{
  "positions": "rope",
  "init_std_o": 0.00611,
  "weight_decay": 0.11,
  "schedule": "wsd"
}
Each number is 500 + 50 x the weight over its row's rms, rounded and kept within 0 to 999. Layers, rows and columns count from 0. Numbers have three digits each. The size before them is the row's rms in percent of the matrix's.

# layer 6 attention value, 64x320, rms 0.0363, rows 22-31, columns 240-319
087:562434491480500511399551482569479517516569469450573504570522466540503455555378444545549641407417509602528556527409538532501460399557516451506504512526467461536432546423422509505614518438476550574576562508522539502486541423487542411455532471
083:522496457471554643449503410503530478512419559564528471481504535496522514404478492478438475575493469451553493481490453461629543428480500535483513439512472516477531487560503473551576474500534499571517550502503449560538520516465479497509443445
087:523420473640482520477453540455517446492608487554460484484557482514571551510450572475565502535539475459525509499565538455575483525421485483481483524593533542497440509568458480459533539502450495503477519490516540503464469430403477580492558572
085:414460540547573481543534483473445524397588566461500520518522494501487471631434582502529568568493452594473551536424481532489535537539587534573442498552525504485483442564476435415512521522487525441473590545443409417484494534465485477491549450
088:526467466472537441547536507631456589491553400480585552555497484564535432560445594419563517473485525571544542510453480437480440480518519492467541484491571559475378492461510571563514546549563538461498600523553526440500455521455449418459497582
084:530460503558531573451534489520452566568513509401441474523439484511409536461507464460524491508456542481471556529467478453527584522552515558480463559565528503441587435512495495502488481485480426555448419538384417574522516514533459523508575434
093:521529454527435458516323451545543465474473508525490559402559531493497486497459453473527491523460547566491484464425482493481526589399532533527583471442551463521617444457465500472437517517525439456512533510532580484540558479522602566624551470
086:552445454496513411443600491521545557678473565467574489479536528467585464520515465528460498426509513452489588501510544544514533401365427511414605600465466521436545367516590454501429564504450518504539435505536415483493441534434462457525538478
090:513566585453484461421449477596539422455460488465562532561464465507454506463476462580561525513531472447537458549520481556483492458476508446586473458464538473643386548481465569470447462522524473461451571390520541489581476429541514550563610495
089:456444547552543408482531526552509440492515520379488469448404535434614562516478549472536579506520462562483571517431450465438500486455477490447550468417500469521582478544431525516482430469477497425466562450562486422557567602622511489379549565
# layer 6 attention output (transposed), 320x320, rms 0.0331, rows 22-31,54-63,86-95,118-127,150-159, columns 240-319
080:508498517449529480472459518546522539503433530559534528458540573563564436574531473495375513443505457475519431550423474502454514560497561511497485615448512542408540496520498528452480450520469498453500514531544485566492448475455518467399543567
082:459571453549512536581398509529404486458584500413429461594447482490445446496445611541579587563469527543482503464529528482468521562449545504483553439487477504517402529466515456516412552605497483415507511473441461518604525565525512469536488510
084:525577461478535587482575467513459504482523499485508532450497504493512437535537497522434551527446476483463521491435488542410518505574547458572537488451500481492550528547537558488528504582394413456521411458479537532540450516520477562515450463
083:498595428506529549492496540442517463549446424489538577524493522516537490485472499456512492516473507411533469504500506601444479543487506539410521497495522476543413564530524545518441600488507438492458436533568538576597483541515448513506452502
084:550465430476410620520606578448628460522471516548420480527537493485436525516407425575424479557541497488386463464572485524431552481483491416452522476535503436522476561561476465480457522402492468549470465535559472496462433516542550500489544499
088:445489568528498448440461426521512473593513462510549559428586495501445582476439536467540403455470450467426526504447481525451390491452478525482485544482429452443512482402583453568526562495491484549509498507538419361523456515523537472539540541
095:458468468515553482504416441449520429499594526508552482532455467434456471482501586506533528558496448456539547492493579527577481478529480610523549586525545564432422515489480487460477513486436374413493469471440462531545552519509454554572459458
084:480498456461517496539474529483550396526550516432477543415511539481422491461469477532488428565410480466472427467440435611520452544472479517459587467482560518504521547389547477509515476489500458497551429490567496494544413555494452588598412475
083:533579432538479523489489597461466460549550518449462453458478456453532389493538448582416535462649468453475478468475483485556496496514417469458652458446523501543521535437497595618553527570413437571468420487482528477495560463495541519550561505
096:584536429481511584481484479569510427448465424551512521514550485445560479546421507584456500533489467426464521530402535541442480453536432516485489445562563525509439551532561479526511570555392411474431478518518505490572403467567435540480501501
082:450506478515473473601526501418513494540406496530502436466588510506508537476420592492479506427520550428463501482453412528478455541461498429522554479582519472493492532520557478490477494498503588492410562426525496580508555498523459378454463454
086:414400562540523411474492545548483475418512620444501463512503504515491538481502499543595490516514468616550430521546566452352512511510496541515398545412467476567512474496447547490485444515476492479506443508489474499537502510565520498483469556
096:432432539494513501513525563444514547546493477573494494466633446588606482515494565561444469495426449516568459478419455514409459493451442470491493458508551455546591492514467513532517497440525488501557450380477460405494431522539580481451546545
102:477520522488522504426466409573594522485400445610450510522530509437613503473521475513573492479584573535505497567468561470493453547505573467444480469443591451433508515434516481525477486436551515527511492406488521508469513384505535502539478541
094:546481434417438540555529495567475471515470507436362519532464469488421556469471376495523476563501425498417473533496495573559527485548502482409572533516532462517515572453415526540426511588475485598445448504513500552479498532442547507550586534
098:536457511487455590545539429466533552543499478565462595421456645474454453454556435531439526553523501541511558566530475569585449450474542483530509512546413483478490456486454540545541416551561598566462536554503507502562620517479467418536513444
100:508423461547511580473595643479489556480494576520508405515503484530544464559515545539452548427505414464576466545553466477449603504550396431415405536546480509496527571495519530474460427417503506471538464526485450479444511595530568494488581522
093:531502501437471488486501452532537420493509446499406568484506475499430527474432405537443476541494451479497568521527395529602554630460391454434612418528563477501436528504456534497550552502583556467477562361545504415420445484460541478551493498
093:480422471511525509481572615485488467450459493516425516538472470462570570591503541416548504475545557591537486488527517509415474476581457598577540487543551538468511469468430513523531420492481496490557462497500535591552591546474569529455541575
085:438464498489448519489669531506562507497461542549506468527589516579513469517445504563540517533536483504539464506532498535582490496542478479486489461518524445574477622484573430588455555452504446503472477505464513526427503450442454465465480459
101:568522418572532545504466422531553539514446535454464442518557461463476449532474460501517495509554603437503503503516520536403516464441516529537558497494477481535497558485473557516531509535451441494439468405550457454503389528541549553461494577
102:431515564449409420409445562409391447484546402457523481530493533486561524565555555492483454453443474481582610491453499490484529546538524521474436443514513497417493461577556476457489444494561525485506478521520459531508646485533504450584572471
108:450491500480471425417501452454485520509436482428494369432495512388463449581516567496444473512499516510532472493516483362486522507465520513512533520495483498487564529480483554483522458498525500491495455503502428351443554510586536550498543520
089:479493447415425613485538592508517495455502479527554496534496486618524489518451489476560466498524532381538585583542507545498538459548490554541487459454510471498500498566570493532408546481489506580497448603583514605553498500613493509489459537
098:574555462442555528502542476532445523466468537530421480536546494476458531569499473501379483527587507594470522477465498463449582494532472393438481453434490499552531456485494553457542476439385595561507499467510515524484401416467493484450478494
097:504504490567597510559479408581528487478533495500548619576527517505501532452539502443421482419484564494569560574440556521483522450530486489538535531478451553483550527498492514505590601535482515476501655478557573474618503544452461525512465545
102:456434523481448403535491520514492416482478484449449434411458565486465516522410449490566494500513372462423490504554493530506485521491486513477587476507481456550449502556494462581481428473463460531436430559466418459512555551571550518543541567
091:583528453542559463573439513582491423441494452485494493505530567549530486495516452566433460510474548562486510480513458536506500475534475492502444562463498378590564543493460608442550497437419508438432541502447496574489500403519514549449529562
105:430552458487406480430466566470481553510459505578538426513441568481565454553456602433488498546461538456520425509471528358558521576517527507525504558514488599517570551468419507510467524476536500520448532514503415455495589549543446455493564589
101:469488452457457480491549510609449518455366483469455456522545482426585439438540507522466491548607547553517527512445527475514506583606532411458479487461496541451507520492446557527535506546480506507476523465520415480459476505552500489466575620
104:497549516504530555492467500588389509479464534532483439460512471468520559494503552535600498468571509494550545603433462493484484477475508454507460503482559481469551539518484538435443448469457500472560482447484488496521418497567506567490602611
093:505505554503443454529595517416459457554582464482502560547329517538532481538612528501527494648472551532531451462467494580467504582523530470405543427575478563461458455547549489500463519483612504407442472504452484456613576486459509393510521492
092:414547569448537550591490479529500488579512571532443476549498479472567549522578506503459465506570457565483499493494397427524585457516513475527472457484469471456562512589561495549501420466429539559540492442469432513475523539579489532534526494
090:538559438552546499526458559474497492424563486494510532539413442467494494539525474468519539495439553505567623599528504551408606484512471535514532573440485541410518416443518621434482480533527461470457429516544573524415489598527420502497536598
087:574578412469405585581519488478510527437474546467466451512497490525419518556383405573369477527516535524427502484483561535437542500568444444558490454483528466526386591394453502410553614466456550566438490549549516562375435452526507501536437480
086:458455552549547458376586528551484473470477469518614479424526575482553488522506571574496497486532494416576485469503467403435498447480498533534519527508452495492497519535455532507579504530472426491534575490469573460535392507543535598456461479
103:461485580510547496534468475504577421487628489466456535491470501501546577515573489497433529638565432470454473460510513514543538520440520578573459422503460493451487432614516392554451401613415522567488490486512415574525588582491517478488529521
089:477508525539497535475530572527377420432566524546446449504464538556460479497569542548466471497500487527539508436456494480550485398518542536503522471586461503486461476424466569504549527488515464525571477567466516523535559528536567556414537521
097:548508455446427472443502492462564573483405622455469573555447565492560541498452492420634463590512531484472428539462475505404445530544466468415552545446446591561595524584488554521504481473493570549423531404529366461469551485519452496495561544
088:588556497558493519464545491628469537469462605514562518609466446524529479439547484554501490586583535521543508493425497539474545556627455417480488542489456532448495502530487585448531518584469481538474563474505473598475408448490554482420466471
089:492499584465466537656514470390471482458523495491474448552470585544568461504531506468407459545467484509576404457544556543499466462496533530539669461569468472534512438458591467484440381559479595532383438590450415516551603358464540464462533485
090:493516520530542405551492421545551467497482495504430567470479489627514498575491469490481511479483582519440521502537541510495561460466509485480467479470480452503520530409488456431532453453574506473491494532506503502539409606535504539478556480
084:503524492487540484612477381549472471479443521548470499559532488529517436524564500487412502567472528490594486478513497487484495457596555526505581541449457419566481532417552476442473416431529600431452490526529469511571505421415509442495476441
082:483512501451514398488519488585550356482464415563517539499449489462416570466492430486486593490546475363467540502442476535492457503467455572451559526359419405433456479428482540494580497513584538487502473413461531478453512468488546479527498518
102:486488464500464500491401505469518489432526539521558481555507551441468525486582417513468408540521500526510410442568454572485552541491574486484522525532537500480548502627502495425445456439482519536473449533588410494459529413436526509504544548
099:482530470527432519434544540542376516461405468461494458567444471486450441469469477458435454516544449532576486475448463495421440419538541537554528410453451474550531463467504616532484595644465497510516520412550546474556516391427511457471505541
088:553538484484533570498468485453519458533455600524580448511488512485494499561525468516419478486517522487535557491583548369575451515506461464427525563567481543578509509465543484501508494486546545521487447442422501481516447583389503500456505327
095:431479522556532529519546549448525530441503438471428544437502448526514491578461484416508538513480531498441527483548540534498579622512555474517428426483518471397457493589467528507577486463492456494490526495532509455446518534499475560537417573
092:508477428525478577474552473508565483483570522552462535571577534558529445425452485470465544516615384532501470514512514515522497498535450552575532460487549503537544489467457533476513539479485569539548444467537472426471471441422531472439481489
098:575474457445577553551525439465593455540444518564567525559567484562494499569545417440448405476497512421573473492485574494495473482509424451578494463569429450551576557461571466498481425491559531469526489570514466519426458434410521388498530463
# layer 6 attention query, 320x320, rms 0.051, rows 160-178,192-210,224-242,256-274,288-306, columns 240-319
101:512547553479426486479536559569536443496467488433537443497548440466505584540462523511456465544498606493497453562521526546532373556495482509547488524469518532471450511529480410480481431409461496518501509468516553518535384389476476454446473524
089:480534442500468479472582441530472534495487437436549503398495521462564506559461550469518504578405536489629469519495554562524426558537427558473460505511489489473437583510562449506459430434483483611538517458468498504618473476453487335497488554
125:553533542468492461481498594494561426514456481484565482551614429441421573394520528504429467522554528463446476592523527461462509547496496471538485551451534533463537530530415469550453453552436532460506582441552532476513438469584476562472465522
102:408505442555544491497506493454384528475586483592485555493457586565581463488497464441552530456479528539469541468433471468469511461519545559483503490471513470487486445374505604460607604513563553464492463525527529539528497578449622431514521419
107:613529476482491476509516569542588383524465504355544503559498458389424575437552455515499482515540503502441540557547469475419490567418456452465472506502464476491478564562447470552454463585516532417476564415495503500515474434485425552486455582
092:435446474499498491474438400494403563456508465512419505494442543522577413502440506534533563457453453534516492491423521479480566473513517525441509519411498536560458554417524564446530592491602407591474437532492509444536541492457513483565544562
087:460491524499452486555522592561510462553523482473566599429427422515457552467513461506467578498530525483430558633548526419497582579444432415490602461591536561387499541522421639481418591624477472539468547447478565524436481496522468511531523567
085:556520470472454598408557522547494488559454488496647543483614472395415442524493466478452540514570486411470512534525556466553550497520523507393514522580527541588587517470531513469466539446428526531485431505487524472450473480490406567527542413
122:480466426479529510456458432466478550476447519550530514404485559529602488536567545434591454503401529557586500507505510516497474470528578550455455544506479466594470466419519500480523445427565498619478434502487499555562570506504543434516510482
109:485517428488538424440447458528518422499520528400580414474593421542452519493490538507494530475505489471508540477434586513499464513441437553471478560502517440516583627530512449622405502561489528451599507447477582471513451504388437431495531464
124:462461438443423489536449425478420564534445393558520517482487580529425404493497534420523528461519526516505545499452492497481577480567502500408618544508490546483503445458511614460561512476578460498452500519520517530461552549457447507558578501
094:431474530566628506485575545450455510584578527513437495458448541524544532505443563508470490521548445449454427507591505459528539568517516348505545527551482409456455501587517558462524577531494446523473495578567437384456504472526497464473520552
107:445483396588450506489397550462463469517559537543478465490482458568504530514493540538541453494472494598517560544433360447431502464482540495480521525451508532547528521491484466551445448510499495457464555426489602508372442556521445498463522445
104:509488559491449435555488579531497493456469458504466547518492543511524481487489406529517476500491574432411501586477455471538478522481497462455538483486504507548559555464544513566489552452504500409594475498472471541506473558385509344510579509
088:566493538426519504462503451573415469563423555472496502432558471512486506505447562502461534530512503516512473444507551484489499457456533453474540521538529515516517454528484525557448411549560446537519496459527559521461508585402526480562512512
093:484442488474491480492459469476505569461514544449439586544521582458576500412475457477497494482519499600463510418455486543542515554539504535470530519557485466452529502510440539553659505496508581495512493451623498378477526454494439500488531521
166:404456446603487560441485438511437571531558547571429483424436529513519511582486550473581587479499482474568552504480488508528587413485491512412475537548474395571547503450613602491495538467514543513453490478509499470424535584431463518551621478
127:385407471580524613500485454482433526497558517584401484432430559494532453610496542521574541423433471534587506457473495522541567431529512500501486504488501434545483458432568548478528526430477591544431411497460477485378518575471546495510509408
084:534604512466479521515613532530484487425489527459527484494525538559478589534486509457506482591467513501518495511502576480523443531452495552535532449512535559381492558512493445491475450495472459468518503551478512500551508492497512442522501542
080:396504464515552498503437565616436518460480496439467531530470455453478480404403523432503486468603456478460503528544586511476507463486504493562567493499452475416458473607435540489500479573477573407406558526531478399516456522585468480477568476
085:432396520510483470423458625612457428498475470480473464548485522491457538486492499466474507549557488509507483477459530473523574480509491462576540476556454466369459474611444552503520495565505525353425551567431421487423376543536439565553504526
090:448516568492550516496438538579529453456480456431418495496522448431454477470560537544443521443526454501402468518481572454531584506549530435503584491557354516425469567554478501562470445562478507460472563475564431434441530528589527561440640593
114:619483481466593498551577413418412553498446569512581561479482516555541470561503443479467484516464512483556567510485366515455408545468443562444490521388655508518497487430589494481495506412527487560586402494453595497565529438416443433452414441
120:478483575540487484471546625581545447565556404444411467518450466445472500459595585537463496546502480494361484458526671432602547479515520410521537502545373458512484508488424496581440507554482586474482520500490399523478436537502514515456599562
124:545469440597472501506560458345519543493495492494586563446485500506526455464484453498495493449468463511596493465513449596472488521533456517472493529389607493494508473464575498489425504423507488536538441506506610573508509382520500496477424398
134:447362514459511494482580561553495471542509565543500509519485585442502479581512486541487474500480521446423466503469555425538459503493520418531605527499491486596558437553501490563569533502467622581575489452499460486456450494498452510495440541
126:508486493490496534476516633571534435543553488508389459477447458557532464513362516666437520531600441465392510400433514456557550428431458397549535463591435476572471561537406471494488569529443509469380546466491448529421380533530438504416518514
137:497639445550465551544514424483541526433455507460545521479567561488578471567503498393553529562430555526602507462447489515424502488521577601464506588501573547452496469424543512456452530514539487563523433494486493543619568529545479410537479475
137:453442559481488410460546452394480545574543515560477458493542499421372491486446540523450463392471412418438520531544502547525498577420556496482497471441460455472516529599553497498467424526483590449432427605538479440490544446502552510554445455
145:485545405492455476493483454538444571355445464484562507475492533452487411575491518376584586536517583542550480535471485580454473450525572603426523561491514614463507481433513534436542537471546426461527508470518543521583496500592471461521527558
134:438424516505516464508596549515589459471454510556466468495535574471551534588522405468519480519484503541478495398524448425559535514460485478507558461450489541500408535530523508551503504448488568520587451499548451617462475466487502529444496476
131:471510584523471459477437540509523450513525588480523445394506484518527526503581504479525459453492445524479543486369451457421542538572413415492511468554554485525488514417532520525384496549510512498549517501474479577473513535530538493422467517
121:545369498495561514517512486474537542584497544597536521499557549499368475601456491502464528455539419433444459542556526537489407514420564472631466479491480499399482503526460560432503394517503538450467509566483497447499544423578516519536423520
134:520436501428441396485591516527446508547620426621490450493550512488445502524448533382606443554570535462542455523458457551489493449482551458424448541506492498526516559374491563460428505506524483512453482517546453527601469518504554397596497449
125:465523395503420476475514510468546572383517311474557539480454517553537486420563473484509431513480543517600464457534586539456506492605558542514450529403473557501506497519532479429572508514519523524533499536519530571559525537467593496522547503
079:587599506452473565462555513456579523482496468575584492380498526566606476511529412529442522552470541533585503519447384527457488496523450456475511501489586518557548473318568481518475484400531524569567431494466495562511507478491500456445420439
090:582522496486438502524553488353545540528506518561557553450445550579618478484593441516460450603490537514545545494480384570431536512518490475463437505437599491589502453409540484446496536360530524590581402544468513560509474478487470419530348448
084:473391458464488551475503572529466509545502407494487462556529506490419481480513574551500532480520437495501484421545550532467548513468575440583599488517449425436509521547512535456511493635510560432441505564506469535420419540467495556487528553
094:444628455495452520468552509416428495562558437527442400463446427565585476464451461563501481514491510537478529506457557487556495454469433526493487458470594454549511516480523537490561479459492436561522506527524535538463586468541449429462545402
085:443573474572443574409466471465454513492476418619537462453550534451584489566464537483540504560486535510547528469455581472564549485616503488532439496485589499491553427471582462456493455438479486526475490503453480516576529574604590461523528499
119:492564555452509500460531552507545475516497486467494478470416468474527552426498447533519485469536507437472506563556544554582527477503451532506478433542480470510493582513456581557578572546473428549528514542501588507485521429517487460431577455
095:614397498451513485481552452410434503467477532540603594556469542525499427546549536441508459507522514390491453523521463470408511523539553536471390496408579498499462440485568443460461474532556548457462495498551419465497516516475505554519459545
108:582538508507532479480511562520625500523578498485471447582507395481495496425515491550399455579607457513438507485580433454516499518420391532485470404486503477483505571569454432547533534499457443484500493446509496485501544423589501495480444591
097:541498458482439440511489448497462518433437550402559550503454442468478556562606540469492483455480498515531532526500525548370557494542549516452480594465475559434481477508461462393494427510527464427472514420481544479500492608500478629596540531
092:458536518424516490546561542524503541535584553486566479563528510452507558446572443494441489505510495477477475557522502455558473569487472505606482517505507529495469571475469597522480478580407559441524506448518503474483575486537486564443449539
086:602595523472467555493562528593525551496554532533480362408495461457506440443525526614510568575456427559452522463497491527487383518452465538516521547585424496500567517429491464497518556412499493509438486444512519479501548485509473472410549414
107:461494472489467615543495443490465577477458446432476513426472543481529474540438454442547526484465584567538428442491492534493526486514560566429504562459520525526461494463509565490509541442589472593450472546504472557548486598496515443598511520
100:510464536518512464515474550506558431494557423494512481583563494593401506451499475499453447541561457566447478505519590511571514468441504460518498435514479489470560509511427402557391522505470520444534519487466565521519466459455440429512438542
111:505528453517485431516522430538385563456427476499568508381444486495448417503536569378566573488446526493537494473480486508456569447500547540421603565544559559541472485501543520412522490544517493541446470524549508491522527537501445540569557504
098:522440495596542457446561465493449573392459616445574554546574533448471540476553426377456528603545479551528495405541473392517609629451564526519391549445495508483446510529532531490505463396457562544583507590533527504444529557530431590455522542
098:477391526544469519529440558583550501421575407589439432464442414448557482507471475484518539482579527508527378510491421366496452474559527504494435478472456521538434542496523532529433543448514427514418551541536391514529543600518535480499489507
097:498520555350484471550554443439552521503489554549559564501583580456543493556550480541465507549457468462433482409415452470443428560508423532569498483554469495423538518492536523501527483586474543421499499482571442507526517500544511518482410512
098:469455500485507503551513463526536506492543488508482460457516484502476439541429607551545530517439468586491578425404403550478475448566465600445609505555466532562589616474440547550432598463561490531545457512516551562541524505497454460433467506
097:529510451535461460525452526461474524378410578441535573553419440549484538490669459442496487511575449598489553555519531544360605540515527514469552553565499520448549441559459549448500491529496522499595492508587507540444422434481456582537549503
096:568448474504510461481566403442462471495508497543536536557538537583434486520546598440521477556478447484492488556545469489429507530534511494579459549488549526453522410489530451403484464477486509375422502452552428521491391549416517563518426488
105:556411483439544501527500436471364503478530530508527593538483550575434440478601543487572529556445446499567445535479452508463517506507547512475475539532511505434484383462503443473462480427517552437507505447517500517507507490422444548516488521
092:427584477552469538406604451448399550532548454593453372464488540465537501613499496483472442531432487481511492402460533489487501519486526575507468473544571483514480518486535528492496522494557501564467448596520518475465615478603511439470545454
078:542468608490460524528432476484448525592422564476486476542517602465458482438446530466555456549551486369516486532375543519532506467541540488510588455435584510566463502548553487523515540577559516575468461456569564583468483494494536479518499535
087:538506550457450505585484521509480453616421529475480516455461518477459457489383423445555444559513494474470503487440503451484481485528472512459617529489502506515443496514542507537436559597544496538470476430564588550525465530470542530567435465
087:454518489571544572450444533544453490489592501467493512543502586480481587458550595588485514555532460468460406438576481395550480594511408466600423419465514482542506491559482570500558465486585503466518472515505418497445469516512501526408537587
088:442517385493432420605458482496460530542479444569504465493529413547467485450447537495509443475509473564520541462485491572467513433540557513475499583557478551494501507452404450574574381545536558464515508506499542598467508565518511558478504467
093:542576514574562540399538466503472445539574547459481587467516504393453581495561459568436532528481535428476440544518456450545488548427534466595443458516478431473441494514503560492499526467461461471512476582520445416401508450420384474532519528
105:508502602405440490612455430480474532487494471439538484452449573503553514565453478442415473413482477508459579544512611571410539419554472526462453581523483548477495504420482447452468530532516475515482507445456597516571498526502488486522413499
077:559528520493451546452521461448417554546536506467438510542499451559511513417483397527499510512477475556573545476583486410510499475420553497394509454501503450521465417514545557470570534480478457524552464566457501533434493446473480478488455434
088:550484456492516529420565553521543453507601485485475512529546593567522495535531463537518585528473471572512405433622427495574555540497612527562477412482479539386548436449496553521508501427452449458526471566474399438492514530594431474468510496
096:487497431410453515564421513499473518461464502501520425509390460548488485534386496458522534500506507459474559521419569565393524432529473490482598590558506598512534462520526451463552549532598418563471596430495645529596506474528507496507593548
080:504538505485492452494430452501468453480436529588486559469452521463486549541487482468439443523435449441498440416537455496512505495504436515507479489466477475496483646452514490496600494422524507535473450536558524443505488469580552506561570532
102:483461523456415604476450413501464576444460496557515532466464559552542426549526500407497469493532592545522523526494535588476560415552530463530475500473532559474457513415485548459510490435554517528389538445536552480554496516502501458491495542
094:512563451579442420550500467342467498578454524435428498453442419439495476468505517531464520467454607489514506544429555427479499489527467529441543605488633511491473441584499441511480477529484499568594420453450555442548440535525450549533497457
092:511527479590552520510439487556401425485504493516490460583519538500527525477558520458562592474576501506510500457464448522476563462564608603616452553500462486499557556410542565530455405489583469524439503442578562434557518524520453474424569424
096:490541526563443543536434497508578520477559518472484457500490406466574461483463473547467455518419486551523548450544580498575481505467495510510521451503584550539550539524539449530483491462464523511521441542458548583498541520525564493499524419
093:531482525553539546460437523532605493495471473453465527577473447456520445556506466502523505452422560435574486497524466466499371528513591595498450482469496431504483421377538558521479519466401532608469497500502532440539519442495548412487488436
094:492501476399440424502564557455463504529540548505492519508475446419554519467423481555457429526551506442527500514473565479504530527469501492514517476483577474459348479558510463533557486479482540521437496413521542545367532400487470551491446521
082:474486487475531423515513553534534578486502525479534417472469418578546450446479518436495505439584551572522522464409502537449487419564548559497560532593532519564550419583482436503439443439541547554503524463554500502561473553632547499481502410
079:468494482518427410563493477414522496513445489546515468472512389562502488527458445407492514430477456526553614401434555571437479450472538567462503515477547507433544449543537405457385511500426530615494530500502495488454573508513572500547560361
102:492548565453445592586453528478469506438499475430557448421468484510463488408470507518491475570486474459449538498472524522502523443576379553492617561571448530540531517482508465593512525571550439486498524442505597557500464585586482490484398434
098:437485500366466470500516553471517441562613503558470487514446611479503530512532524466485406539493495483466513481596533534582524515569519389524512464551487506520510503536575503492544484491535581486495529575497405602461551543463516485483527494
084:406505501371506470524539401603530361528468525554469435596462511467433563498466466507475546604526463514461499536651516492506544543533614482502472457531472525516460511464571408501553600466505512491498586553514438469516593551510521486573386540
100:475554555411464483571415510501500509463510585556438432395418513513527522364556473518504472557529508572466547428416554573569512530544436489423520459474442516553450442520491461478520507616499556508554541459491523558505473510542431445441537449
097:576523540574580466469523437433484480549408454436525613487603475565506436564483469491483526398455465472502484603537460486535472518407563510502525524454564458405526478514478499486522504457501419522532417505517553461507507436400499503604496462
105:432587457524480422540570591597467432561542425491442488440464545505564511420548524500522446481449501477512529438465506490488487528535492408552434435542432493579503460505537442530475533545520557568585506610480395593475467554510519456400469553
099:528474467516540565522520492384590528450467483501553537453530497559507444551575532485444519452425488497535527443541430555500553526505552633569428574407533486417535536463445563525550466452479505466500457432488621468484509443401500581540419531
105:437552577441523547523534510465448470532444460590449508363547628484415539562485459499492458421417455523451524553484603467549523538491523439500519450429501485466436495519570537450601507558516561522593462497432539591474566472474557559570468441
086:498419415660515492457517511425349507498551512571560477465475475496456499502383513487494528418444471473565475470505469513496561546496564562493572494429645426468510458564518485503410592452463514525532510608390504511432431457520546507464607436
093:599487462441490492517456463514538523466488444459482476568474435469518550623496493404526565569563586518499539478486469502453528440515538490446541567607403556476558486493422431453457523542545458523469522455600535459540457526513466421480441601
099:519535539506532381566469385501516487473469541506484555572575450574493483354492407502461486523505489550474518481500510561497481509545527421445517503464432502507589555483525449558459517522557492527489516591476486551456549452538482487462461451
110:565452499478564569536410488437548569436449464551513507499497463571468398559499460449511522461478516491485597481466465579421446398505555586481505505521499569485510448469484531409569569531465399525507471501514658486493466482516481583463513465
101:444561522472490511509509583498531505569420415470472469395467475504593482542604403372579492443484639518540555465445487536489475466498410524522515450475483515515427447533532515478555496541530452482503411504523345517522496459457536532559463500
091:525510558546567556506447432486482466451506510471521422473481468477493458505488527497538489450420444515448488488506448546471469559553483530510466567579486460543528447445464423449440514410536417596603446499377521504473446511486474519411541461
096:461505546491561582538488558514502435497482499539492489361468536476580492513468462524476508499468449443473387550535528540509467476555512457590562476468508518462391508448548503562594480604541577547600490487443428477588531528580564462524569524
115:472479524588516493485561554454498444467537465492462471514551570467527442568508460528546485491487531549543421489474525430508559500470522501564464513491474507479515475446504481576411554527517446518507575559482429504475391602558479426540522515
098:525542533386491424556498558531529530545500568470493560480512457532478567439479484471473454523527567508591515515501523451468502577495555536485449464450470447464431488627488513502509437427465529478404458515659529477534492450442521504524453504
114:580440460559556512437488505511484556519454502447513523601524414482492451538453491528501520464478468535484447542480490490495503488452506596517518538498558428488507530505492521534477525542501420555440486524552564440485477443465527524537556506
106:562510464596574544418517487482534549506492497471538572617483479437506435517546500503450511454502495418505533513500522457464511483453501571531448537524558450474512515492496528493466487476543409552471479443515577436496490438373496502501523505
087:555455460432516525514450541578521402466528538603489438508479554567544501494447500500515553554537470508503481465428494536557461449483450473575610482497497498521478505509511364525470579475513456492473490579457452529543490554628498525435505530
# layer 6 attention key, 64x320, rms 0.0527, rows 32-49, columns 240-319
116:610531570463590518589485626542580486515539495534468511527525538497450489448513425538438420525511506497406518409477590491489467543483513480563546395500504512423491567503375522543500550599481526435552537489556586526532467469501495536445432476
089:512473398515468529473481497522586543528551431491480377549578401455491540432471466519422473567513477459460510427559570413482535548467468478528550432483587475494488602554528494533505583572468539453538545470556580462462521436518577475381425479
095:528448576480577508571440498508534461506555525455454519526558556483558474484522458578396522496516415546436461531490541525479406571466484495603439443535453411465508527521426465528502513620441566466550509495517517477469500480448557514479452464
092:549462424475434501460515508479491544506474431539458434436430458471493495517479547523559528477422555441525523503506459518469564371539443495399572588480464546553566490539532549448501544426633436563441548561481537535499499547507398480539573557
094:485574574486523463480489552533564433525530514478491487550484438470518573506503515600427459441477440520498487491524543519477427518461492560535462441471447452427490448529453474506499451623414540438597432428444516465498520466547557458552483436
093:551476429478420520453494458474476567472476502456540482482464529508497502455493473407527472477529552490534535548535465443448557452545566456463469511545585477501553439434610465422563561397570485464480489506489497577517493574516498412517541482
113:552515546516500462444563605495534475550510466543418486557507459507540509501480512561405512485497436420471476451553570522501437435417533541494427443471489427416475483589461490556476479573466482525522505449467551531469446501505531454505535469
123:458533581482537455528419560495545454522463554465483559505537497603499512540487417470486411464491441484436514536536509525467456563435441471573470440463523473392527462557408412524464465595452530439591532411511572500403515445494593477478433527
118:495501411551434463522481418511485587478497521523519509462447545508459482482505506452588513538503570475500559536472514520499628467540444484442522538515521562492523520451607603429502476394592463505435517514566518450534509538436479485489568478
095:510511436588440547441514466417492502514412483520542463435547588444546430493466483504581463592439544508505572562495398533493439405484492500494475495478538524589473491436494473403460441471501394619477469529487487547623581511493495524447444457
095:427500445455494465467469494463501547515479544493481550510511520506516488467410469504476581538487473487410539471505632540504565563473509445551418470545486480426503555537527628438518466491407482520527532501628520401458519404501565554534480554
113:516459480527440514551441485455380460507581490490507513484408419491516419558539520528508588504492527462497469461436481525460533474481594469556490474546447427460482494436453538462565595530498558532512486428475596506447480511532509447490472466
125:611540488383584530457541456462478499502470468465440504484474501504534489437450468605415482593518489504474536480559566563508484431417522433506554440550480485491503453585464493460536427492478563450545450464462467447518457495536413524429531481
109:536537454503468523455594476490484432483478426476557453450464506524604492458571535469506510396463493548494531486528465482489586433585509560468577492488597525497518376399553483535504601451594405582496468558461508484483527409518471472523450535
112:417549418615543406531413438389508423488515554418560544509540486569484482463505497484493594425492493527495507557511420568535482508512475497509458463507508534462543500517440411503536451542433513443510501442467449448596440416570638497572529550
103:398525552499591455480563529551498534585517520535503399508522610511507464510536575406532529599501501444556555559459531546613550598481453517569378424526458499490493532493493514467462421552502499571519473470561443495413532500479540492518521505
081:471474449542425490561494555511451430562516453526501456423501434462532589495534507491515435548647519450567433529454430439541502500548483466484525551465624563561512472510557430497450401559534440565477591445505511506491396531550452509535514532
090:454449409536445461484557419517410513522442511504568519494485525422527535546555503411559522567556584482535490554511471421513535468556434546502490551459541628545494490463582484460488464416567457528417478423478515511541528541533456502481554536